config.yaml
num_hidden_layers: 8
hidden_size: 160
num_attention_heads: 2
num_key_value_heads: 2
head_dim: 32
intermediate_size: 640
vocab_size: 18558
hidden_act: "geglu"
norm: "rmsnorm"
norm_place: "peri"
norm_eps: 1e-05
positions: "rope"
rope_theta: 10000.0
rope_fraction: 1.0
qk_norm: false
attn_scale: 0.177
bias: "none"
tie_word_embeddings: true
parallel_block: false
extras: ["capped logits"]
init: "normal"
init_std_qkv: 0.0693
init_std_o: 0.0274
init_std_up: 0.0693
init_std_down: 0.00867
optimizer: "muon_variant"
learning_rate: 0.00461
lr_mult_o: 1.1
lr_mult_down: 2.0
beta1: 0.95
lr_head: 0.00578
max_grad_norm: 1.0
warmup_steps: 200
schedule: "wsd"
decay_fraction: 0.343
decay_shape: "pow"
final_lr_fraction: 0.02
batch_tokens: [16384, 32768, 49152]
max_seq_len: 256
doc_mask: true
train_tokens: 237500000
max_steps: 7650
dataset: "wikipedia_en"
Each number is 128 + 32 x the weight over its row's rms, rounded and kept within 0 to 255. Layers, rows and columns count from 0. The size above them is the row's rms in percent of the matrix's.

# layer 5 MLP down (transposed), 640x160, rms 0.532, rows 527-540, columns 0-79
size [ 99 122  98 109  93  99 103  99  96 111  99  97 118 101]
[[115 122 131 173 170 136 142 153 111 159 177 143 180 134 138 149 132  80 133 141  82 173 137  93 127 148 102 110 150 145  92 174 114 119 135 180 111 136  67 109 158 101  94 163 165 124  86 196 136  86 115 140 102 128 138 127 157 180  88 140 130 158 175 107 152 115 129 130 168  59 171 119 156 142  93  95 145 121 131 129]
 [141 142 138 210 122 116  90 181 159 130 184  62 108  98 122 138 137 133 104 156 141 115  72 187 156 137  82  69 151 123 102 191 105 140 107 100 118 121  88 149 115 139 108 107 123 167 119 123 133  92 125 130 175  69 139 143 134 167 133  67 113 190 120 131 108 106 104  90 187 119 106 128  99  92  90  97  76 171 121  91]
 [112 113 141  68  97 100 111 122 121 152 167 105  91 217  72  51 111 167  86 129 134 128 129 118  99 128 132  83 121 155 124 139 150 105 107  92  98 164  98 143 123 187 157 143  73 118 157 124 120  47 173 135  96 146 123 168 135 176  92  93 117  50 117  90 103 133 115 125 148 117 147 166  89 100  86 139 107 134 137 121]
 [140  92 154 127 119 156 130 127  80 141  86 150 107 133 134 128  66 191 117 101 163 131 147 174 106  42 118 141 144 191  61 183 112 128 166 120 104 226  93 129 110 160 164 146 133  91 103 123 109 123 145 115 126 114 135 130 133  14 126 145  77 177  88 114 134 128 146 166 125  72 161 131  82  65 126  63 120 115 125 131]
 [107 198 100 112 131  95 123  88 115  91  85 121  80 113 138 117 138  81  96  76 102 115 181 140 159 173 105 112 136 130 131 118 174 197 104 116  82 130 103  85  83  83 164 112 117 116  69 105 132 211 156 121 149 137 122 120 168  91 153 119 106 113 129 130 163 197 121 222 111 142  26 162 139  43 100 108 101 111 126 156]
 [179 105 175 130  95  81  89 123 126 145 192 157 125 117 148 122 131 156 136 109 155 137 110 152 118 153 177  79 134 130 152  96  88 148 106 111  83 102  66 154  69 154 172 143 159 161 134 178 104 149 107 120  87 179  80 128 105 124 186 107 156  99 118 145 134  60  56 119  98 137  98 180 120 129 110 145  40 134 111 162]
 [127 116 115  99 114  90 151 171 104  89  45 109 161 129 133 125 115 127 142  96 130 165 141  84 110  85  75 147 106 156 148 126 162 150 141 159 120 151 109 124 109  92 131 113 201 124 135 127 111  89  73 116 125 151 111 158  90 130 101 155 117 145 113 107 176 189 121 227  75 202 120  78 126 116  81 191 141 137  80 128]
 [ 94 158  81  95  98 193  87 140 116 100  98 123 118 120 197 108  92 133 132 171 145 109 107 113 101 199 133 156 103 173 119 124 138 106  88 133 101 134 145 146 106 130 127 122  54 114 110 143 151 197 100 148 121 122 127 141 121 144 144 116 115 150  90 105 125 176 118 106 193 101 131 134 125 151  83 140 142 145 183 162]
 [141 194 165  61 150 109 119 118 162 158 138 121 107 138 134 164  76 127 118 129 120 145 148  73 149  84  94 161 158  93 159 150 137 118 144 112 141 152 174 103 145 200 114 111 166 181 230 169 116 120 159 152 152 121 117 134  60 136 111  73 111 116 166 140 144 100 133 109 114 134  98  92 123 131 125 191 222 126 163 147]
 [205 136  43  83 167 130 145 120 130 111 138 119 109  33 112 132 118 104 116 120 129  87 122 107 155 149 161 142 195 157 122 108 153 145 140 120 117 153  71 188 151 122 136  78 154 120 121  77 123 123  78 112 161 145 101 112 121 130 137 114 110 146  62 159 226 162 131 118  78 149 130 143 127 170 164 164 115 112 126  97]
 [140  83 155 113 149  93 127 129 138  79 182 113  88 108 104 154 139  93 133 116  80 121  91  70 146  79 117 111  84  98 129 125 131 128 114 116 105 136  99 119 163 148 190 136 136  75 123 147 131 134  66 158 140  90 154 183 101 118 133 138 106 179  98  93 126 115 120 136 132 164 141  94 135 118 137  48 147 119 107 143]
 [176 102 131 203 119 146 177  61  85 151 167 104 141 132 134 183  66 124 142 128 102  97  79 176 132 129 129 135 168 105 106 162 120 107 172 116 135 115 142 136 157 108 154 139 151 151 175 133 154 161 172 182 147 149 162 117 211 116 170  63 108  82 189 120  80 132 134  97 133  79 105 122 102 144 166 138 154 141 100 164]
 [179 157 131 105 172 143 111 124 100 121 174 205 146 134 108 133 110 149 166 122 156 115 107  92 130 119  70 135 114  94 134 197 117 124  75 140 128 118 169  96 127 145 112  64 139 118 125  36 123 130 168 175 151 155 162 120 106 142 128  89 118 119 139 158 129 108 155 119 126 160 115 146 101 159 152 149  97  86 173 163]
 [150 140 133 154 140  98 148 113 156 112 105 109 137 166 128 100 143  97 124 142 154  75 118  78 150 119 165 149 137 114 155 150 128 169 127  89 114 189 100 129 137 139 169 168 135 114 177 129  50  88  56 133 152 180 121 154 190 128  45 160 135 154  87 151 124 110 106 136 100 151 197 130 110 139  81 109  76 116  93 112]]
# layer 5 MLP gate, 640x160, rms 0.261, rows 528-540, columns 0-79
size [125 102 106  92 102 101 100  99 111 104 104 100 103]
[[194 167  93 176 145 150  69 139  99 136 150 117 136 114 111 154 138 129 111 149 123  95  83  98 120  71  74 101 120 128 125 166 140 142 138  90  96 100 130  97 102 175  74 138  99 140 109 149 144  97 111  79 148 115  86 120 106 112 200 169 125 153 152 118 109  97  83 118 152 137 104  97  92 142 102 113  91 137 103 154]
 [131 165 121 172 133 112 120 162 173 135 148 117 115 202 132  91  95 120 101  98 107 119 195 134 130 159  69 129 164  90 135 118 186 125 106  87 151 124 151  92 123 146  87 106  70 109 155 155 150  27 144  79 124 134 157 195 129 126 105 106 112 112 117 132 137 164 163 114 112  70 115 163 153  84 110 134 109  82 151 123]
 [123 160 161 112 113 130 103 105 119 120 150 120  80  89  64 127 151 132 112  75  73 161 137 126 132 152 139  91 164 117 140 123 194 141 168 100 103 141 170 110 130 150  97 145 128 144 139 136  95 140  65 167  92 189 171 183 107 106 112  95 106  57 163  82 158 137 152 122 137 136 156 111  79  97 118 214  98 104 126  93]
 [186 156 119 150 181 189  99 117 155 107 151 131 135  68 118 121 130 160 143 132 100 126 142 117 145 154  39 115 140  84 132 119  78 151 126 121 140  50 103 182 119 127 139 132 158  78 142 140 125  88 113 173 158 135 112 118  40 122 102 158  59  87 108 127 145  89 149  86 133 123 161 192 122 153 142 127 119 115  82 113]
 [143 180 146 165  74 164  86  93 152 222 179 149 133  69 117 149 183 125 138 143 146 102  74 110  84 105 111  87  83 128 153 114 204 127 159 117 104  81 107  53 116 204 168 126 191 114  78 126 104 157 169 156 186  98 141 114 105 141 147  82 122 146 154 129 129 126 120  82 167  74 115 135 100 124 105 146 122 110 142 165]
 [181 101 113 110  88 163 117  46 111 122 122  59 142 137 121 153 167 172 122 132 152 170 137 127 183 109 102 148  98 128 103 128 130 182  82 104  86 122 164  71 151 161  81  98  81 142 170 193 121  94 104 112  64  67 162  77 120 122 139 190 122 144 141  82 127 117 152 111  98 134 131 196 145  69 115 182 122  98 138 164]
 [ 96 138 185 116 106 168  96 137 112 125  95 125 133  86 123 170 152 164  76 100 145  94  83 135  87 142 113 142 143 109 152  96 121 122  93 161 154 140 117 121 117  73 169 101 129  62 151 147 124 162 104 100 108  88 118 151 116 117 168 143 127 143 129 120  96 139 123 142 169 146  73 170 117 180 114 129 130  74 111 210]
 [152 152 110  44 162  99 105 143  79 139 128 137 103 110 135 133 193 155 102  94 142  55 180 151  90 126 166 117 100  79 174 162 156 113 130 142 112 113 117 168 136 167 139 132 150 161 133 110 129 180 107 106 163 121  72 120 128  62 133 142 152 119 143 181 150 110 177  95 149 196 120 117 126 154 131 158 120  77 122  94]
 [113 122 107 133 113 126 137 133 128 157 113 138 132 157 118  78 140 100 147 153 141 145 134 175 146 112  59 174  94  91 103 124 155 109 172 152 143  64 150  84  56 139 117 150 138 152 124 115 149  94 153 199 102  70 211 102 191 178 168 102 161 136 157 175 107 165 122  95 139 132 149  55 147  88 164 104 144 132 112 178]
 [193 123 107 122 172 188 104 101 162 106 135 110 170  77 180 106  80 139 123 108 217  90 109 206  77 156  82 114 128 130 177 134  95  56 140 101 140 143 132 148 190 129 132 133 112 150  93 126 120 143 145 136  51 166 158 119 131 149 146 126 112 112 124 198 143 105 188 134  83 150 118 125 176 132 123 130 124  59 144 110]
 [ 69 141 112 106 115 112 144 105 136  66 108 149 175 172 118 132 133 130 100 117 128 124 195  33 114 117 171  81 102 134 192 116 137 123 130 156  77 156 141 107 101  83 134 186 136 136  75 153 105 124 151 123 113 180 119 167  93 157 133 109 152 156 103 149 158  92 143 112 181 110 102 135 149  85 119 121  90 151 137 123]
 [151 162 123 116 178 181  86 134 101 134 194 171 119 155 113 150 143  99 135 100 173 156 127  77 119  65 138 104  58 183 128  92  90 132  97 151 103 130 121 109 133 176 124 102 134  83  90  78 135 138 174 140 120 152 114 124  66 134  80 129 107 141 120 150 160 162 146 112 180 205 112 189 143 151 167 107 134  96 176 138]
 [165  77 106 144 100 107 140  97 147 169 110 156 109 154 118 152 120 118 169 123 119 123 135 156 185 122 142  96 127  94 104 184 150 118  98 105 186 109  42  88 101 165 170 179  71  57 152 141  95 142 193  59  40 117 113  92 109 120  97 126 180 133 117 111  98 182  96  75 104 176 132  75 142 128 184 128 174  93 147 114]]
# layer 5 MLP up, 640x160, rms 0.282, rows 528-540, columns 0-79
size [131  98 115  95 101  93  93  96 110 104 101 112 100]
[[129  87  97 151 122  92 116  58 108 152 130 143 137 121  68 207 132 115  89 150 214  88 202 136 122 103 116 151  53 130  83 134 144 192 125 126 161 121 148 103 160 124 132  77 114 130 112 106 123 112 135  84  91 121 199 154 149 111 107 164 112 120 105  92 153 103 178 150 114 150 133 222 146 146 157  91 112 185  97 117]
 [129 134 182 117 177 180 117 139 127  79 132 111 170 129 153 208 173 125 143 220 129 104 128  50 121 130 122 106 105 128 127 166 123 109  85 200 173 130  63 166 120 140 128  99 128 106 175 130 138 145 108 152  78  89 108 142 178 118 114 154 109 117 218 137 174 144  82 121 201 131 161 136 107 111 120 177  70 157 172 136]
 [159 123 144 142 140 173 100 153 156 177 112 133  98 108 155 152  65  94 109 127 150  94  97 148 142  99 127 137 181 139 122 159 130 107 100 143 177 196 108 175 152 111 151  89 108  61 114 129 115 138 161  66 111 128  91 141 156 164 172 186 127 223 141 125 185  65 178 159 120 113  83 123 151 140 102  62 116 133 126 155]
 [150  82 165 122 137 122 150 146 147 133 123 164 131  88 122 139  97 148 123 126 140 110 124 162  75  90 126 112 129  91 101  72 100 135 190 109 151 138 117 163 211 140 133 132 183 117 171 114 139 138  79 130 119 123 114 146 132 178 113 113  53 128 128 113 135 117 206 120 112  76 180 146 142 139 129 158 148 150  84 100]
 [ 72  88 177 129 132 114 119 159  96 101 107 133 205 186 115 143 129  88  78 120 178 125 126  88 132 154 131 140 163 140 136 180 166 151  91 115 151 102 123 108 127 124 182 199 111 136 131  87 133  86 129 113 113 132 176 119 136 103 158 151  42  22  89  91 120 172 108 144  86 142 103 128  96 112 119 127 148 158 160 155]
 [107 144 198 157 153  97 126 183 188  24  99 155  80 136 115 141 185 124 191 119  91 136 165  96 151 122 144 147 139  93 124 126  99  92 162  99 145 199  43 150 122 163 171  97 137 117 110 113  89 197 168  83 117 153 152 131 110 215 100 153 134  95 105 140 143 139 126  96 176 151 107  88 154 121 116 117  79 129 128 137]
 [132 183 160 135 126 150 147 140 114 135 118 139 161 121 127  89 139 107 133 133 123 133 164 125 167  62 131  99 122 209 139 103 172 179 131 122 150 111 110 165 183 167 155 155 189  64 139 128 106 109 157 161 170 170 173 114 123 127 105 136 127 113 177 171 100 109  96 166  72 202 162  80  90  58 166  68 102 127 130 104]
 [ 81 165  53  83 106 127 116  89 120 146 124 123  98  85 141 106 114  93 147 156 123  82 123 136 166 175 196  74 161 115  68 139 130 128 137  27 135 118 160 121 117 168 116  90 173 169  94 150 117  85 128 124 179 172 119 119 129 127 166 126 168 109 121 156 140 128  51 119 101  86  91 125  85 168 147 158 143 140  51 166]
 [186 172 130 126 141  63  90 109 129  96 124 168 174 125  64  78 131 117 117 112  68 122 133 144 161 143 199  45 175 130 137 127 126 162  87 105  94 141 142 111 142 122 109 101  81 128 160 135 102 175 182 113 188 137 111 119 123 130 176  75 122 163 101 155 143 122  99  99 165  99  96 186 151 174 110 162 121  42 141 150]
 [ 88 140 136 124  86 124 136 112 131  91  71 138 178 125 138 129 106 166 154 160  90 131 124 109 132 133  89 128 116 177 183 159 149 159 111 128 147 160 140 114 119 219  39 107 137  66 163 124 104 154 147 104  88  91 156 129 121 144 139 154 136 150 164  73 127 125 169 114 157  71 113 100 165 132 146  74 123 199 123 199]
 [123 164 147 154 182 189 118 108 189  98  77  89 165 109  74 123 169 166 111 157 100 147  86  82 127 124 101 134 180 109 111  98 161 127 100 132 123 140 215 154 151 106  78  71 138 114 163 147 117 142 103  92 111 137 100 192  94 179 166  87  45 120 132 117 158 125 143  59 172 168 160 101 138 145 134 121  73 188 117 136]
 [ 80 127 138 144 110 130 167 123 139  88  77 107 155  84 145 121  77 135 134 150 116 110 185 212  73 154 139 147 163 143 111 132 118 115  97 115 184  92 113 155 147 150  92 137 146 135 130 141 154 120  89  62 169  97  99 126 193 104 126 136 166  93 131  79 126 135  75 177 102 101 130  49 138  63 132 128 121 167  88 108]
 [132 121  84 128  59 159  99  82 205 166 155 127 132 130 139 173  89 112 140  94 153 174 176 197 121 162 161  70  81  69 116 141 130 172 106 113 166 159 175 102 140 140 111 110 102 102 143 121 121 130 166  99 144 142 139  80 128  54 153 121 156 121 142 130 126 103 154 132 113 137 120  83 143  90 159  83 122 112 156 126]]